From a checkpoint of a small transformer trained on Wikipedia: 13 layers, width 384.
Each number is 200 + 40 x the weight over its row's rms, rounded and kept within 0 to 999. Layers, rows and columns count from 0. The size before them is the row's rms in percent of the matrix's.

# down: layer 4 MLP down (transposed), 1536x384, rms 0.127, rows 15-39, columns 192-255
# up: layer 4 MLP up, 1536x384, rms 0.251, rows 16-39, columns 192-255
down15,098,166,171,204,231,258,177,238,164,204,193,162,213,176,162,159,171,241,261,148,166,188,148,215,151,221,204,225,181,147,209,205,128,194,165,211,282,202,218,201,144,187,230,258,192,253,183,234,184,194,234,161,229,69,167,133,152,137,208,167,255,218,296,87,192
up16,114,182,219,188,261,188,263,182,210,227,65,171,265,219,239,171,262,238,202,243,197,259,173,240,87,213,187,187,146,229,170,233,227,225,232,127,243,221,254,209,163,232,197,194,204,228,179,126,159,174,185,123,150,227,234,214,237,164,238,307,223,187,194,186,154
down16,111,229,190,247,182,257,178,216,168,165,168,131,208,158,281,237,227,148,213,220,230,186,227,223,220,148,182,176,208,186,235,192,159,188,193,167,131,200,188,97,199,177,158,219,279,215,175,216,288,240,291,243,159,198,96,205,307,194,260,199,189,198,156,158,118
up17,096,104,97,167,237,233,217,158,120,229,267,159,208,166,195,193,147,180,174,239,231,121,226,189,165,183,165,231,145,183,182,230,189,190,210,188,190,229,296,217,180,275,204,205,221,143,221,181,199,191,220,179,218,187,148,202,192,222,195,149,218,271,265,196,170
down17,104,202,266,292,175,163,211,220,134,208,190,258,193,242,259,201,204,214,186,197,168,147,187,198,271,166,210,224,180,226,226,173,139,193,233,185,163,165,214,230,266,204,246,236,172,119,209,210,173,282,173,194,261,160,247,184,245,148,143,207,200,197,253,150,224
up18,102,198,191,242,203,177,114,137,139,156,205,185,209,235,198,227,239,189,166,233,187,198,200,199,225,184,214,254,190,159,172,252,235,195,177,235,205,177,216,245,194,184,175,227,152,216,169,164,163,221,270,198,227,155,217,201,191,160,133,202,219,189,223,214,234
down18,099,219,192,187,223,183,139,159,294,208,217,179,239,156,268,216,262,269,201,188,201,259,215,202,193,224,157,247,238,249,239,213,136,223,195,168,211,175,193,215,243,204,225,265,186,226,233,168,207,277,220,187,242,197,242,191,155,253,171,252,219,143,190,230,178
up19,087,178,224,164,170,200,123,134,97,156,208,199,256,211,177,153,173,195,220,144,182,142,221,220,259,204,186,188,203,188,207,191,114,242,198,185,185,147,239,220,187,180,205,236,251,261,189,146,168,144,158,182,190,188,232,233,116,277,187,189,229,175,235,178,302
down19,091,229,211,176,185,229,162,147,143,155,167,232,223,148,203,194,242,217,192,235,225,220,142,240,248,156,156,221,243,182,115,155,205,208,244,91,215,224,210,265,188,220,203,204,227,252,204,156,223,232,102,207,239,245,187,159,242,232,212,213,165,213,227,159,166
up20,101,195,234,178,256,186,150,212,130,136,287,164,140,194,163,164,244,190,224,175,180,204,296,214,209,141,204,146,219,210,221,199,202,186,185,256,148,221,194,213,259,199,200,243,183,222,262,186,221,166,228,190,152,270,187,197,194,181,178,196,265,188,214,174,218
down20,104,235,217,192,233,242,263,265,172,150,149,180,229,244,182,183,185,199,234,176,167,193,128,191,200,149,169,220,215,137,213,206,183,172,202,135,201,208,221,216,165,209,229,182,228,128,242,179,230,261,235,195,181,159,244,169,227,201,232,184,283,208,133,211,208
up21,092,291,163,193,154,197,164,215,183,214,166,162,129,232,230,130,239,178,229,219,208,222,227,203,177,269,238,208,222,217,194,241,221,204,174,253,181,276,175,186,176,154,185,177,216,269,206,164,221,190,216,156,159,233,239,186,189,269,187,195,220,216,216,216,175
down21,088,246,181,162,155,179,235,252,203,87,249,177,198,212,158,242,256,159,204,195,147,178,227,236,244,225,178,221,253,200,199,171,180,234,236,274,282,222,195,153,246,245,160,199,210,117,216,162,233,182,127,235,240,181,178,218,173,179,200,148,180,233,264,229,201
up22,097,200,113,220,181,205,211,313,205,173,275,220,120,109,216,234,212,185,205,177,174,222,209,246,159,182,214,223,226,214,177,248,130,166,226,252,210,215,125,225,225,175,180,232,233,208,193,191,226,207,137,185,206,165,211,179,187,155,220,255,170,246,188,111,148
down22,099,195,219,250,193,162,205,199,222,204,183,198,220,239,164,204,127,272,240,246,252,159,188,178,217,155,217,161,178,167,245,245,204,198,223,211,165,248,144,204,144,161,225,163,269,199,206,173,139,86,188,222,276,282,183,152,198,182,150,173,221,185,177,173,110
up23,108,226,176,183,180,247,150,210,207,182,111,231,227,149,169,187,301,110,185,133,218,236,106,232,213,188,251,172,237,162,254,214,117,185,169,142,241,243,199,223,174,150,212,196,221,310,148,174,135,157,251,151,275,225,198,174,220,269,222,239,205,201,231,194,169
down23,112,152,231,193,175,180,159,204,167,163,177,162,189,188,170,146,225,217,265,214,204,235,219,251,248,142,187,197,233,142,182,252,242,256,213,237,190,222,239,286,197,152,180,262,154,187,183,261,171,208,141,192,96,181,123,218,207,197,128,248,203,187,213,200,171
up24,092,201,199,208,171,259,188,160,256,203,206,179,207,153,170,182,243,164,271,229,130,157,204,175,238,162,210,278,145,114,184,232,191,127,167,268,273,176,202,164,260,270,213,271,265,216,220,173,89,238,236,187,150,272,185,201,231,197,179,185,163,171,143,203,194
down24,090,216,182,214,223,192,213,151,256,158,206,205,237,219,137,190,233,209,201,240,146,182,247,213,172,85,200,167,204,210,223,278,270,119,143,175,198,171,175,154,162,216,204,118,207,249,164,131,170,282,189,227,244,183,182,145,201,175,225,235,176,270,234,225,149
up25,102,234,241,267,203,156,184,148,229,264,145,269,200,204,180,265,217,302,228,175,207,244,182,274,234,207,166,236,119,207,259,201,179,240,128,218,191,163,217,206,226,205,203,243,225,212,192,251,162,162,202,221,169,203,211,189,229,149,229,129,177,229,185,243,217
down25,102,198,196,184,192,155,169,238,199,157,213,170,241,275,203,231,254,234,185,205,217,140,209,125,222,116,188,197,211,136,138,185,187,229,230,186,202,213,181,180,216,176,212,194,134,163,197,159,207,232,234,228,223,219,231,180,220,153,220,69,267,163,215,186,168
up26,099,184,186,181,240,205,234,215,189,232,231,169,214,176,160,201,201,209,200,221,217,218,221,143,196,125,191,207,200,193,226,140,204,218,240,179,297,147,269,181,233,162,265,223,189,312,159,176,192,165,273,241,161,237,234,204,232,209,260,187,210,161,191,198,222
down26,098,191,211,275,270,271,281,207,175,293,245,222,260,229,203,179,144,143,148,282,192,190,247,172,173,196,248,182,249,225,181,116,263,216,249,164,196,304,187,204,210,264,166,265,173,188,170,191,213,141,181,174,203,223,213,226,213,239,142,232,245,185,187,221,230
up27,092,172,235,238,230,244,195,248,177,201,213,117,165,172,252,176,260,178,132,256,221,188,238,263,216,234,226,171,113,273,180,226,203,145,164,130,185,212,224,129,228,274,224,242,210,236,173,141,237,166,263,210,167,246,257,239,231,220,202,302,222,180,238,192,164
down27,092,179,225,264,233,219,252,254,247,166,222,203,193,194,215,179,103,194,166,177,231,198,189,216,189,136,161,141,198,177,216,215,171,216,194,233,71,199,179,237,155,188,141,181,208,166,237,203,248,250,155,177,225,144,135,107,190,164,191,184,288,245,270,98,303
up28,084,203,214,173,250,157,162,188,196,172,223,217,229,277,101,140,234,219,144,180,221,141,215,165,247,169,136,160,220,198,207,215,285,177,142,268,142,217,234,184,205,143,155,254,175,185,106,231,263,207,225,192,154,225,200,159,203,222,237,298,212,172,202,218,198
down28,093,202,205,99,186,240,196,230,170,187,188,270,171,172,194,274,264,93,189,242,192,186,184,216,177,216,214,270,167,169,193,184,135,216,227,260,121,172,201,219,192,232,232,209,281,197,268,118,261,230,229,167,220,201,165,229,177,234,201,186,152,184,166,186,252
up29,103,174,236,190,187,281,244,279,200,118,98,272,179,220,176,322,147,252,169,195,137,238,146,204,222,252,258,153,235,265,211,244,211,151,217,182,169,197,216,187,183,195,174,199,165,188,221,205,173,170,220,183,255,188,193,213,182,254,170,141,127,279,183,223,209
down29,098,151,186,181,202,214,227,157,185,229,96,199,233,153,224,225,146,196,218,228,198,164,202,204,163,230,163,154,154,101,168,266,177,168,263,274,282,71,202,177,191,142,202,183,207,220,204,175,215,228,183,212,192,271,188,270,187,139,183,200,225,212,185,150,104
up30,104,194,127,202,222,240,276,183,248,215,232,216,215,227,230,167,239,263,190,189,232,140,234,253,168,152,197,190,141,215,267,173,205,173,248,251,266,142,228,230,184,188,204,91,234,212,199,163,190,166,186,193,198,162,274,215,146,215,209,189,220,208,172,207,179
down30,104,169,204,220,178,179,239,128,211,201,159,176,220,180,263,206,185,234,225,177,205,237,248,205,151,191,213,142,207,149,257,253,178,197,272,323,198,245,214,277,251,231,219,202,211,176,242,237,188,238,235,175,204,208,290,176,235,250,191,194,206,266,214,170,205
up31,104,180,183,211,235,240,236,217,199,161,198,236,182,263,226,209,298,249,176,176,229,218,213,267,80,218,278,186,132,203,212,175,268,198,135,198,197,290,232,198,171,156,117,186,224,234,118,196,116,153,218,195,167,213,180,276,136,246,171,144,123,285,207,184,225
down31,109,198,206,116,166,296,189,166,186,247,162,138,145,243,194,217,124,171,260,215,222,225,143,218,160,192,278,196,182,251,142,292,156,236,180,253,214,282,266,221,157,171,211,247,173,167,146,217,145,272,164,244,197,190,146,216,152,219,151,212,151,188,176,204,231
up32,098,163,164,206,183,149,173,188,154,206,196,198,264,262,237,313,253,237,242,155,217,185,180,214,166,183,187,311,160,187,278,213,288,202,189,204,218,243,236,149,257,193,239,160,184,127,258,206,124,226,174,240,275,232,180,171,168,221,107,204,181,191,274,187,211
down32,099,218,159,253,163,231,160,278,145,251,221,225,210,193,221,184,199,169,275,175,232,157,174,158,250,205,179,194,262,259,265,201,215,251,260,183,195,183,209,156,168,212,143,179,219,257,183,189,223,265,236,277,168,177,187,262,220,220,160,227,206,236,238,153,200
up33,100,207,218,235,190,148,234,238,240,129,231,242,265,210,196,181,188,183,229,234,243,259,244,228,187,259,212,262,206,152,193,234,181,181,215,277,148,145,127,177,217,239,239,229,234,154,182,170,278,215,149,204,244,160,198,187,187,211,257,244,187,260,193,226,121
down33,098,170,152,176,255,234,182,261,137,197,195,218,223,144,139,224,188,218,251,202,268,219,227,136,197,162,188,276,250,236,199,213,234,232,163,223,166,234,148,264,161,185,250,165,251,212,282,230,254,138,212,113,176,196,166,207,258,244,179,211,168,195,189,246,203
up34,094,227,221,185,212,174,170,186,225,180,222,243,190,139,152,242,154,161,227,240,191,164,183,168,195,211,205,220,170,195,234,146,186,223,202,225,192,217,219,230,205,206,208,170,258,132,227,149,218,127,217,236,221,176,297,254,211,253,146,283,212,158,149,234,216
down34,097,168,160,279,202,268,212,210,175,201,176,181,226,192,190,118,218,212,214,195,152,188,177,266,225,171,166,196,186,163,214,248,195,141,176,202,118,204,185,201,279,130,155,157,216,185,232,182,190,232,290,130,141,164,187,230,157,157,273,239,230,177,174,151,137
up35,090,218,220,314,250,163,203,177,148,185,169,156,241,224,241,227,220,226,205,218,186,215,236,195,158,111,173,191,198,226,217,171,161,138,233,161,178,228,231,256,215,236,180,219,229,203,143,211,207,142,227,203,167,171,226,141,222,239,252,179,170,92,156,226,175
down35,091,202,235,183,207,244,235,196,192,206,174,224,159,275,183,134,186,185,198,262,131,225,276,222,254,176,212,163,155,158,207,215,205,89,216,191,245,179,237,224,157,190,177,248,251,137,202,194,252,212,189,225,225,213,166,212,134,186,210,97,241,157,238,226,165
up36,118,214,227,228,213,228,187,162,207,285,174,168,250,168,210,149,231,229,184,214,151,233,241,140,171,247,210,237,202,215,181,213,164,184,179,129,217,171,194,208,223,170,200,173,98,175,191,150,195,179,281,208,117,176,162,207,199,105,142,239,146,202,231,131,200
down36,115,181,233,171,206,206,199,197,123,172,214,155,203,221,170,229,193,181,178,142,209,224,171,231,195,196,153,199,205,200,249,227,236,174,250,183,155,187,155,98,147,106,211,225,232,207,242,174,192,115,276,166,216,219,145,274,142,150,138,253,207,215,203,127,237
up37,102,167,156,226,169,210,159,269,179,133,201,276,156,236,253,225,266,178,101,173,169,148,190,215,151,189,168,229,212,243,194,121,252,289,239,191,176,246,207,194,279,191,168,273,160,180,108,121,167,175,237,203,141,190,192,171,250,214,216,136,148,266,164,209,249
down37,107,265,313,190,215,209,167,217,163,203,192,247,137,273,182,172,196,191,271,179,230,218,230,195,267,183,223,189,171,149,203,144,197,277,153,169,155,239,149,194,204,231,153,156,175,229,198,278,207,212,164,232,168,207,270,180,259,170,174,251,258,229,98,160,246
up38,121,119,182,165,184,178,187,172,245,183,215,202,203,232,129,253,184,187,159,237,157,222,147,115,124,192,209,200,180,157,230,211,246,214,243,151,256,140,258,250,255,218,239,111,164,179,198,145,187,141,185,267,171,156,178,259,214,187,207,220,128,211,154,213,227
down38,124,166,226,165,272,136,213,251,233,156,237,171,249,157,157,187,91,215,150,231,218,201,147,183,183,189,244,181,116,155,193,199,171,225,216,174,158,187,244,132,208,229,219,98,151,206,223,164,218,214,248,176,188,238,162,303,221,186,191,190,192,248,140,180,217
up39,098,260,209,153,282,160,183,232,271,235,227,154,228,210,197,209,169,240,198,173,307,191,182,171,193,259,210,114,136,122,260,175,187,226,237,198,206,179,124,168,268,230,232,194,200,200,235,156,167,255,234,233,206,180,182,201,149,184,220,213,170,206,202,230,179
down39,099,185,107,208,187,197,179,179,185,200,147,171,201,224,194,243,204,197,190,226,165,221,234,219,205,176,201,271,241,216,244,196,198,198,216,147,191,169,204,174,165,212,206,120,224,181,229,247,134,192,122,221,165,208,258,258,185,210,138,224,272,207,242,192,255